config.toml
head_dim = 64
vocab_size = 20412
norm_eps = 1e-06
positions = "rope"
rope_base = 79900.0
qk_norm = true
bias = "none"
init = "normal"
init_std_o = 0.0027
init_std_up = 0.0179
init_out_by_depth = true
lr = 0.00326
beta2 = 0.95
lr_head = 0.0045
doc_mask = true
Each number is 50 + 10 x the weight over its row's rms, rounded and kept within 0 to 99. Layers, rows and columns count from 0. The size before them is the row's rms in percent of the matrix's.

# gate: layer 8 MLP gate, 896x448, rms 0.123, rows 539-548, columns 224-335
# up: layer 8 MLP up, 896x448, rms 0.124, rows 539-548, columns 224-335
# down: layer 8 MLP down (transposed), 896x448, rms 0.122, rows 539-547, columns 224-335
gate539 099:54 50 67 34 46 55 35 46 42 55 55 49 46 61 51 39 51 48 63 49 52 52 56 53 49 54 47 52 40 47 72 63 71 54 59 40 70 58 36 45 46 42 63 47 49 61 55 49 57 51 40 46 61 45 51 70 61 45 37 54 50 48 40 51 44 54 44 39 49 53 62 46 53 57 57 55 49 42 51 52 39 42 60 48 51 51 48 52 52 39 51 50 48 32 66 40 53 46 56 51 33 50 58 52 56 46 47 41 65 38 50 64
up539 100:45 34 52 45 58 48 47 42 42 47 48 56 59 35 42 50 54 43 42 58 42 49 37 37 43 52 55 39 47 62 37 61 28 22 48 55 52 69 47 53 55 67 64 45 56 37 64 39 69 46 58 43 40 42 44 42 47 31 47 51 54 45 44 38 48 43 35 18 54 64 44 44 54 47 63 41 48 53 61 60 69 53 42 60 71 53 49 53 64 47 43 35 44 51 27 29 40 40 52 53 47 60 33 58 48 58 39 27 42 42 45 34
down539 100:42 40 53 63 51 34 35 66 57 53 47 46 65 56 44 56 43 34 50 63 48 51 70 35 59 50 49 31 61 46 48 38 55 40 34 48 54 54 58 55 48 64 57 51 54 47 46 65 59 49 47 45 40 53 48 30 53 37 61 55 23 50 35 26 39 43 44 48 33 47 41 35 57 34 53 64 39 53 44 48 58 62 54 64 45 62 70 71 52 76 54 53 66 64 48 53 52 48 50 56 65 52 57 53 39 49 37 49 49 59 56 58
gate540 106:45 49 51 59 37 49 48 40 59 45 60 39 57 63 48 38 55 36 56 31 50 38 47 52 43 61 50 38 55 54 35 45 50 64 47 39 37 48 62 54 74 59 51 55 37 40 43 50 56 40 44 54 50 75 41 56 58 59 49 80 39 52 51 31 40 56 35 44 53 49 43 47 28 62 41 52 43 72 44 24 49 36 43 53 48 51 40 68 41 57 45 75 51 47 56 40 62 59 64 34 49 45 46 48 49 46 49 41 36 53 49 50
up540 107:35 44 48 38 36 56 70 48 40 35 73 44 60 67 43 34 44 49 36 36 44 52 61 42 44 72 64 38 45 65 48 48 53 70 49 55 49 51 35 45 42 63 43 54 46 49 43 56 53 45 48 52 64 61 37 67 48 55 52 57 25 70 49 29 36 60 54 60 55 41 59 57 35 53 36 59 63 62 49 47 57 28 51 65 33 47 38 59 37 57 58 64 52 51 46 48 68 51 70 44 48 53 47 44 51 62 67 44 54 48 36 47
down540 103:40 46 25 39 52 48 46 42 59 33 62 48 49 52 35 39 50 61 66 64 50 62 41 64 74 48 61 56 44 51 36 51 66 53 41 29 26 66 65 50 55 57 33 61 51 48 51 63 51 53 53 43 58 67 53 42 49 61 56 56 35 44 54 39 56 49 61 45 58 55 37 47 56 35 57 53 46 29 46 69 65 55 45 46 44 68 45 45 55 48 44 54 53 36 52 43 47 62 48 68 64 56 64 54 42 50 47 51 55 63 49 64
gate541 096:44 48 52 47 44 51 76 36 66 29 58 65 39 62 46 59 41 46 57 48 46 56 53 49 34 46 45 64 56 40 67 41 58 34 42 62 65 58 46 44 60 51 41 34 45 44 48 61 44 60 78 51 57 52 46 61 53 44 34 61 44 49 60 59 66 54 56 62 42 52 47 55 56 49 45 40 48 41 52 61 61 50 53 50 49 60 73 39 48 44 53 63 55 46 61 53 52 54 50 56 47 61 16 42 42 45 50 48 56 44 43 52
up541 099:57 69 36 58 35 58 36 65 55 68 60 57 40 39 39 56 55 50 35 61 44 48 44 51 63 68 55 34 53 49 33 50 45 65 59 47 25 46 44 45 57 44 52 64 55 54 50 45 67 59 38 49 20 60 39 49 52 38 66 49 56 52 45 56 44 52 51 55 44 44 47 51 31 52 61 45 58 66 59 40 38 40 43 53 62 44 40 39 41 50 58 31 45 50 43 32 69 48 56 56 55 39 62 58 56 54 52 43 48 64 49 52
down541 098:67 48 41 40 59 48 45 60 38 49 56 44 46 24 43 43 70 52 56 54 75 59 63 55 62 33 39 51 44 61 47 50 39 50 71 36 43 55 43 60 73 56 51 57 58 59 56 24 55 46 57 46 37 43 70 62 50 41 44 45 51 23 43 61 59 73 59 47 54 56 52 50 61 52 46 63 43 42 67 55 46 51 30 61 51 46 63 51 50 46 57 43 52 46 35 43 55 41 49 56 45 46 51 77 31 56 54 40 55 66 56 44
gate542 099:54 51 46 47 47 77 51 58 45 45 44 54 45 40 52 40 68 38 49 45 53 44 39 63 60 49 27 48 56 27 49 62 28 38 37 49 47 40 32 42 49 53 50 61 63 52 46 59 56 65 57 51 50 48 59 52 53 55 49 53 63 71 56 47 72 51 53 49 52 56 49 67 47 59 53 52 47 66 37 38 33 55 45 53 49 50 50 46 54 27 47 50 44 48 55 41 47 44 37 49 59 42 37 43 52 28 48 53 44 41 50 54
up542 098:44 56 45 44 52 57 54 61 39 53 32 59 55 58 40 41 53 58 58 58 52 56 69 37 48 47 41 46 49 43 62 32 44 52 52 33 49 53 66 36 59 62 36 56 23 39 54 53 40 56 61 42 61 62 42 53 67 35 57 56 67 55 47 65 63 46 40 52 47 43 54 47 35 36 53 42 44 41 52 45 54 56 59 54 50 46 62 44 72 62 38 45 51 79 52 57 44 62 43 65 29 51 42 29 42 43 59 35 51 37 53 49
down542 094:36 43 39 39 64 40 39 42 67 46 58 69 68 47 49 43 54 49 46 47 30 64 54 61 39 50 51 50 39 62 49 34 48 29 46 56 45 52 49 46 57 42 46 58 47 75 66 60 53 51 31 42 63 33 49 37 65 63 46 45 40 46 51 56 61 56 49 48 46 51 59 58 45 39 52 42 65 61 50 49 42 70 42 62 67 46 37 46 52 47 64 47 45 51 56 59 42 49 58 55 55 52 37 43 26 35 66 39 33 38 42 50
gate543 098:41 78 47 39 47 50 39 61 49 70 52 51 46 36 56 44 49 49 51 50 44 39 48 29 38 51 35 70 67 42 47 57 61 58 50 52 65 48 56 42 23 49 63 47 54 48 46 37 33 36 48 59 45 42 70 61 49 53 50 68 49 45 57 46 57 40 48 54 64 40 43 54 51 30 45 49 54 39 32 51 61 44 52 47 54 49 27 42 42 44 38 38 71 43 76 38 46 40 43 54 51 49 56 42 40 62 45 53 60 42 61 68
up543 098:45 40 59 80 49 57 56 45 57 36 50 60 51 38 52 59 62 57 47 58 39 53 44 51 54 36 51 41 42 52 45 61 51 62 59 57 42 35 53 55 61 47 57 58 55 52 50 69 60 48 33 46 45 42 48 37 26 64 41 51 39 41 48 56 46 49 44 47 57 50 53 45 50 71 44 60 58 37 40 61 60 57 64 56 66 42 53 34 51 67 72 53 35 58 50 73 56 62 43 47 44 52 39 60 48 35 53 57 40 54 40 52
down543 100:24 53 44 59 40 56 43 51 42 20 52 54 69 23 53 50 55 31 40 46 71 53 40 61 39 36 39 50 51 50 53 53 52 35 57 50 46 54 59 61 48 37 41 61 58 65 63 52 46 41 53 55 71 45 47 60 42 40 48 51 57 51 38 27 46 41 36 11 56 62 53 39 47 31 53 58 53 61 67 55 34 42 52 23 42 54 61 55 54 51 45 63 49 44 44 56 51 49 37 71 60 44 45 62 53 56 82 53 61 42 42 43
gate544 100:61 46 38 33 51 61 64 63 57 55 51 48 59 36 55 43 51 49 51 44 56 44 36 34 34 44 45 34 44 37 54 48 47 65 46 59 36 78 58 51 39 53 46 38 65 27 48 63 53 49 43 36 45 48 51 63 64 45 65 66 63 52 33 66 44 56 46 45 47 42 48 60 41 47 62 56 50 41 59 55 52 50 40 51 45 58 47 54 46 26 52 45 35 65 55 36 45 69 64 58 47 49 42 59 66 65 70 48 60 51 41 55
up544 097:54 52 43 41 56 78 55 58 52 31 57 57 50 32 57 68 47 51 58 43 61 57 42 47 47 51 41 41 44 38 52 36 56 56 47 71 37 60 58 59 49 52 38 46 69 39 70 64 62 39 57 40 45 39 62 45 75 52 55 49 54 62 44 52 45 37 43 32 56 39 43 50 39 49 64 57 41 63 38 61 48 45 35 45 43 55 44 36 57 38 66 44 38 62 50 37 46 58 71 51 51 54 45 51 64 37 74 31 51 57 42 56
down544 099:40 35 38 52 50 42 44 56 71 69 26 55 46 43 62 63 45 47 27 45 53 41 49 68 51 42 50 45 45 55 48 47 53 47 44 44 37 76 61 64 57 63 51 35 42 38 43 32 49 42 59 33 47 30 54 49 59 50 48 50 44 54 42 45 52 49 54 44 38 50 67 32 63 60 47 49 47 52 57 51 52 50 58 53 45 49 64 61 37 48 54 73 56 58 42 59 52 38 40 45 45 49 44 48 35 45 49 36 45 44 71 53
gate545 101:66 53 40 57 52 41 63 54 50 42 47 32 53 50 57 56 60 52 47 42 45 44 48 62 56 32 37 67 61 56 47 57 40 53 31 65 45 67 35 37 46 53 50 38 47 48 55 54 67 38 61 32 58 36 64 39 53 41 52 68 56 64 57 47 48 58 52 38 52 73 56 54 29 59 35 57 49 49 59 48 55 60 43 32 33 53 46 53 72 53 44 56 37 39 43 50 47 58 54 52 68 52 49 46 67 49 48 48 60 64 47 65
up545 101:43 56 53 52 59 65 66 56 43 58 51 51 63 43 62 50 51 63 62 53 59 72 50 59 43 54 56 62 65 46 68 50 51 53 45 52 37 53 51 53 36 41 51 62 56 48 53 49 47 54 50 54 57 64 33 49 59 50 53 54 30 28 40 57 59 46 41 53 54 46 41 50 35 42 69 50 48 58 58 33 54 59 40 61 54 47 68 54 49 53 64 23 60 44 40 56 44 60 52 46 58 53 69 56 45 55 39 41 45 55 49 58
down545 098:48 63 58 40 48 51 43 60 39 64 37 45 47 44 40 53 45 56 58 45 35 41 36 51 66 44 57 76 40 44 39 36 36 64 65 41 45 62 35 55 45 46 35 48 51 38 44 59 52 46 65 57 50 43 40 47 63 45 55 34 59 35 58 48 59 47 44 57 34 29 48 42 59 46 62 47 57 60 44 64 59 63 51 50 43 47 48 42 48 40 60 37 29 59 48 29 67 48 49 48 43 35 60 46 38 47 64 44 60 30 50 49
gate546 095:43 53 48 37 63 56 59 55 60 59 44 54 27 43 51 56 66 61 65 45 32 61 59 57 40 44 49 40 40 58 44 63 39 55 63 50 50 47 55 34 54 58 40 55 47 45 49 48 53 35 64 48 63 61 51 44 66 57 48 38 58 67 55 41 51 52 22 36 56 49 49 48 42 55 39 69 73 74 26 43 49 36 46 66 62 53 42 48 38 42 35 45 45 49 38 61 36 49 70 40 42 54 59 36 52 51 56 57 54 49 44 43
up546 099:40 70 39 58 39 63 43 54 47 36 52 54 73 56 44 56 65 36 37 60 61 41 47 32 43 41 45 66 48 35 55 37 61 43 47 42 45 40 51 56 44 37 49 56 50 37 50 49 45 51 54 54 44 44 54 50 39 70 56 47 44 41 55 65 55 32 42 61 45 57 37 52 64 25 44 48 32 45 50 37 36 64 50 42 36 43 46 50 44 61 40 76 49 44 53 40 58 47 38 46 51 64 49 49 45 34 51 34 49 59 51 46
down546 097:43 39 56 43 62 57 58 26 45 56 55 51 39 54 63 51 51 34 45 38 52 46 38 62 43 54 48 63 43 48 34 68 34 58 38 69 60 68 50 29 68 55 51 32 60 60 76 65 37 53 42 60 33 60 40 28 55 31 59 43 45 53 60 58 47 61 56 72 52 60 48 39 52 51 41 48 70 50 46 34 67 36 60 62 58 54 47 52 61 47 59 37 55 43 54 62 31 49 54 38 56 31 67 54 56 40 47 52 50 56 52 57
gate547 094:59 37 38 40 50 39 39 34 33 39 53 42 58 54 46 57 45 27 56 46 55 49 26 56 51 35 41 34 50 61 56 34 39 48 51 50 47 43 62 43 48 55 57 62 44 29 66 58 51 52 50 53 41 63 21 41 66 45 46 63 49 58 40 62 51 63 35 22 43 22 48 40 48 52 71 37 49 54 56 51 64 45 26 55 43 33 58 37 38 38 59 49 31 54 47 59 48 62 44 56 45 61 37 54 53 46 43 28 51 34 37 42
up547 094:44 57 52 53 25 69 33 75 51 43 48 54 39 48 52 47 48 58 63 55 66 25 67 43 49 59 65 46 49 49 52 68 40 37 53 71 69 69 43 56 29 36 45 55 42 65 41 55 55 34 46 40 40 50 72 45 35 34 60 48 66 59 26 56 53 50 68 59 46 41 52 54 44 56 55 52 29 36 54 51 56 66 65 42 48 53 45 49 33 44 67 56 27 64 47 61 56 68 65 44 53 42 52 46 41 55 50 50 51 50 54 48
down547 101:61 59 51 54 66 48 41 56 45 59 56 71 49 49 47 47 60 39 56 38 28 53 47 58 39 49 39 43 33 51 69 50 46 52 48 48 52 69 52 49 43 46 45 52 57 62 46 55 58 48 58 85 50 45 43 52 64 39 60 34 62 48 30 58 46 31 55 46 50 52 60 53 46 47 49 43 55 50 56 56 62 46 38 58 58 43 39 44 43 48 52 37 48 36 51 56 50 51 49 18 63 55 40 34 39 51 54 59 63 45 42 40
gate548 100:43 47 43 34 61 51 47 64 55 37 49 46 58 52 45 48 59 30 57 53 48 48 61 40 44 46 56 77 36 61 55 46 56 61 61 58 33 55 43 39 56 50 38 45 53 47 53 51 70 53 46 45 40 66 46 52 40 47 50 58 46 60 43 45 59 60 33 38 32 36 56 53 49 53 43 39 46 62 55 53 38 47 39 48 49 50 50 61 37 62 45 44 58 54 49 69 47 29 79 41 56 31 66 30 41 46 59 52 52 31 62 52
up548 100:47 45 46 49 50 53 29 47 62 56 44 52 53 33 54 71 37 59 35 27 32 49 57 47 44 48 54 52 33 52 42 36 66 49 45 24 45 45 47 44 45 43 45 63 51 54 68 43 55 56 45 58 56 47 43 61 61 49 44 45 50 55 71 58 58 63 66 63 46 44 62 62 52 65 33 40 47 53 49 46 58 49 50 49 58 53 49 58 44 36 42 60 51 62 50 44 45 46 48 66 45 59 48 42 54 50 56 40 53 39 45 72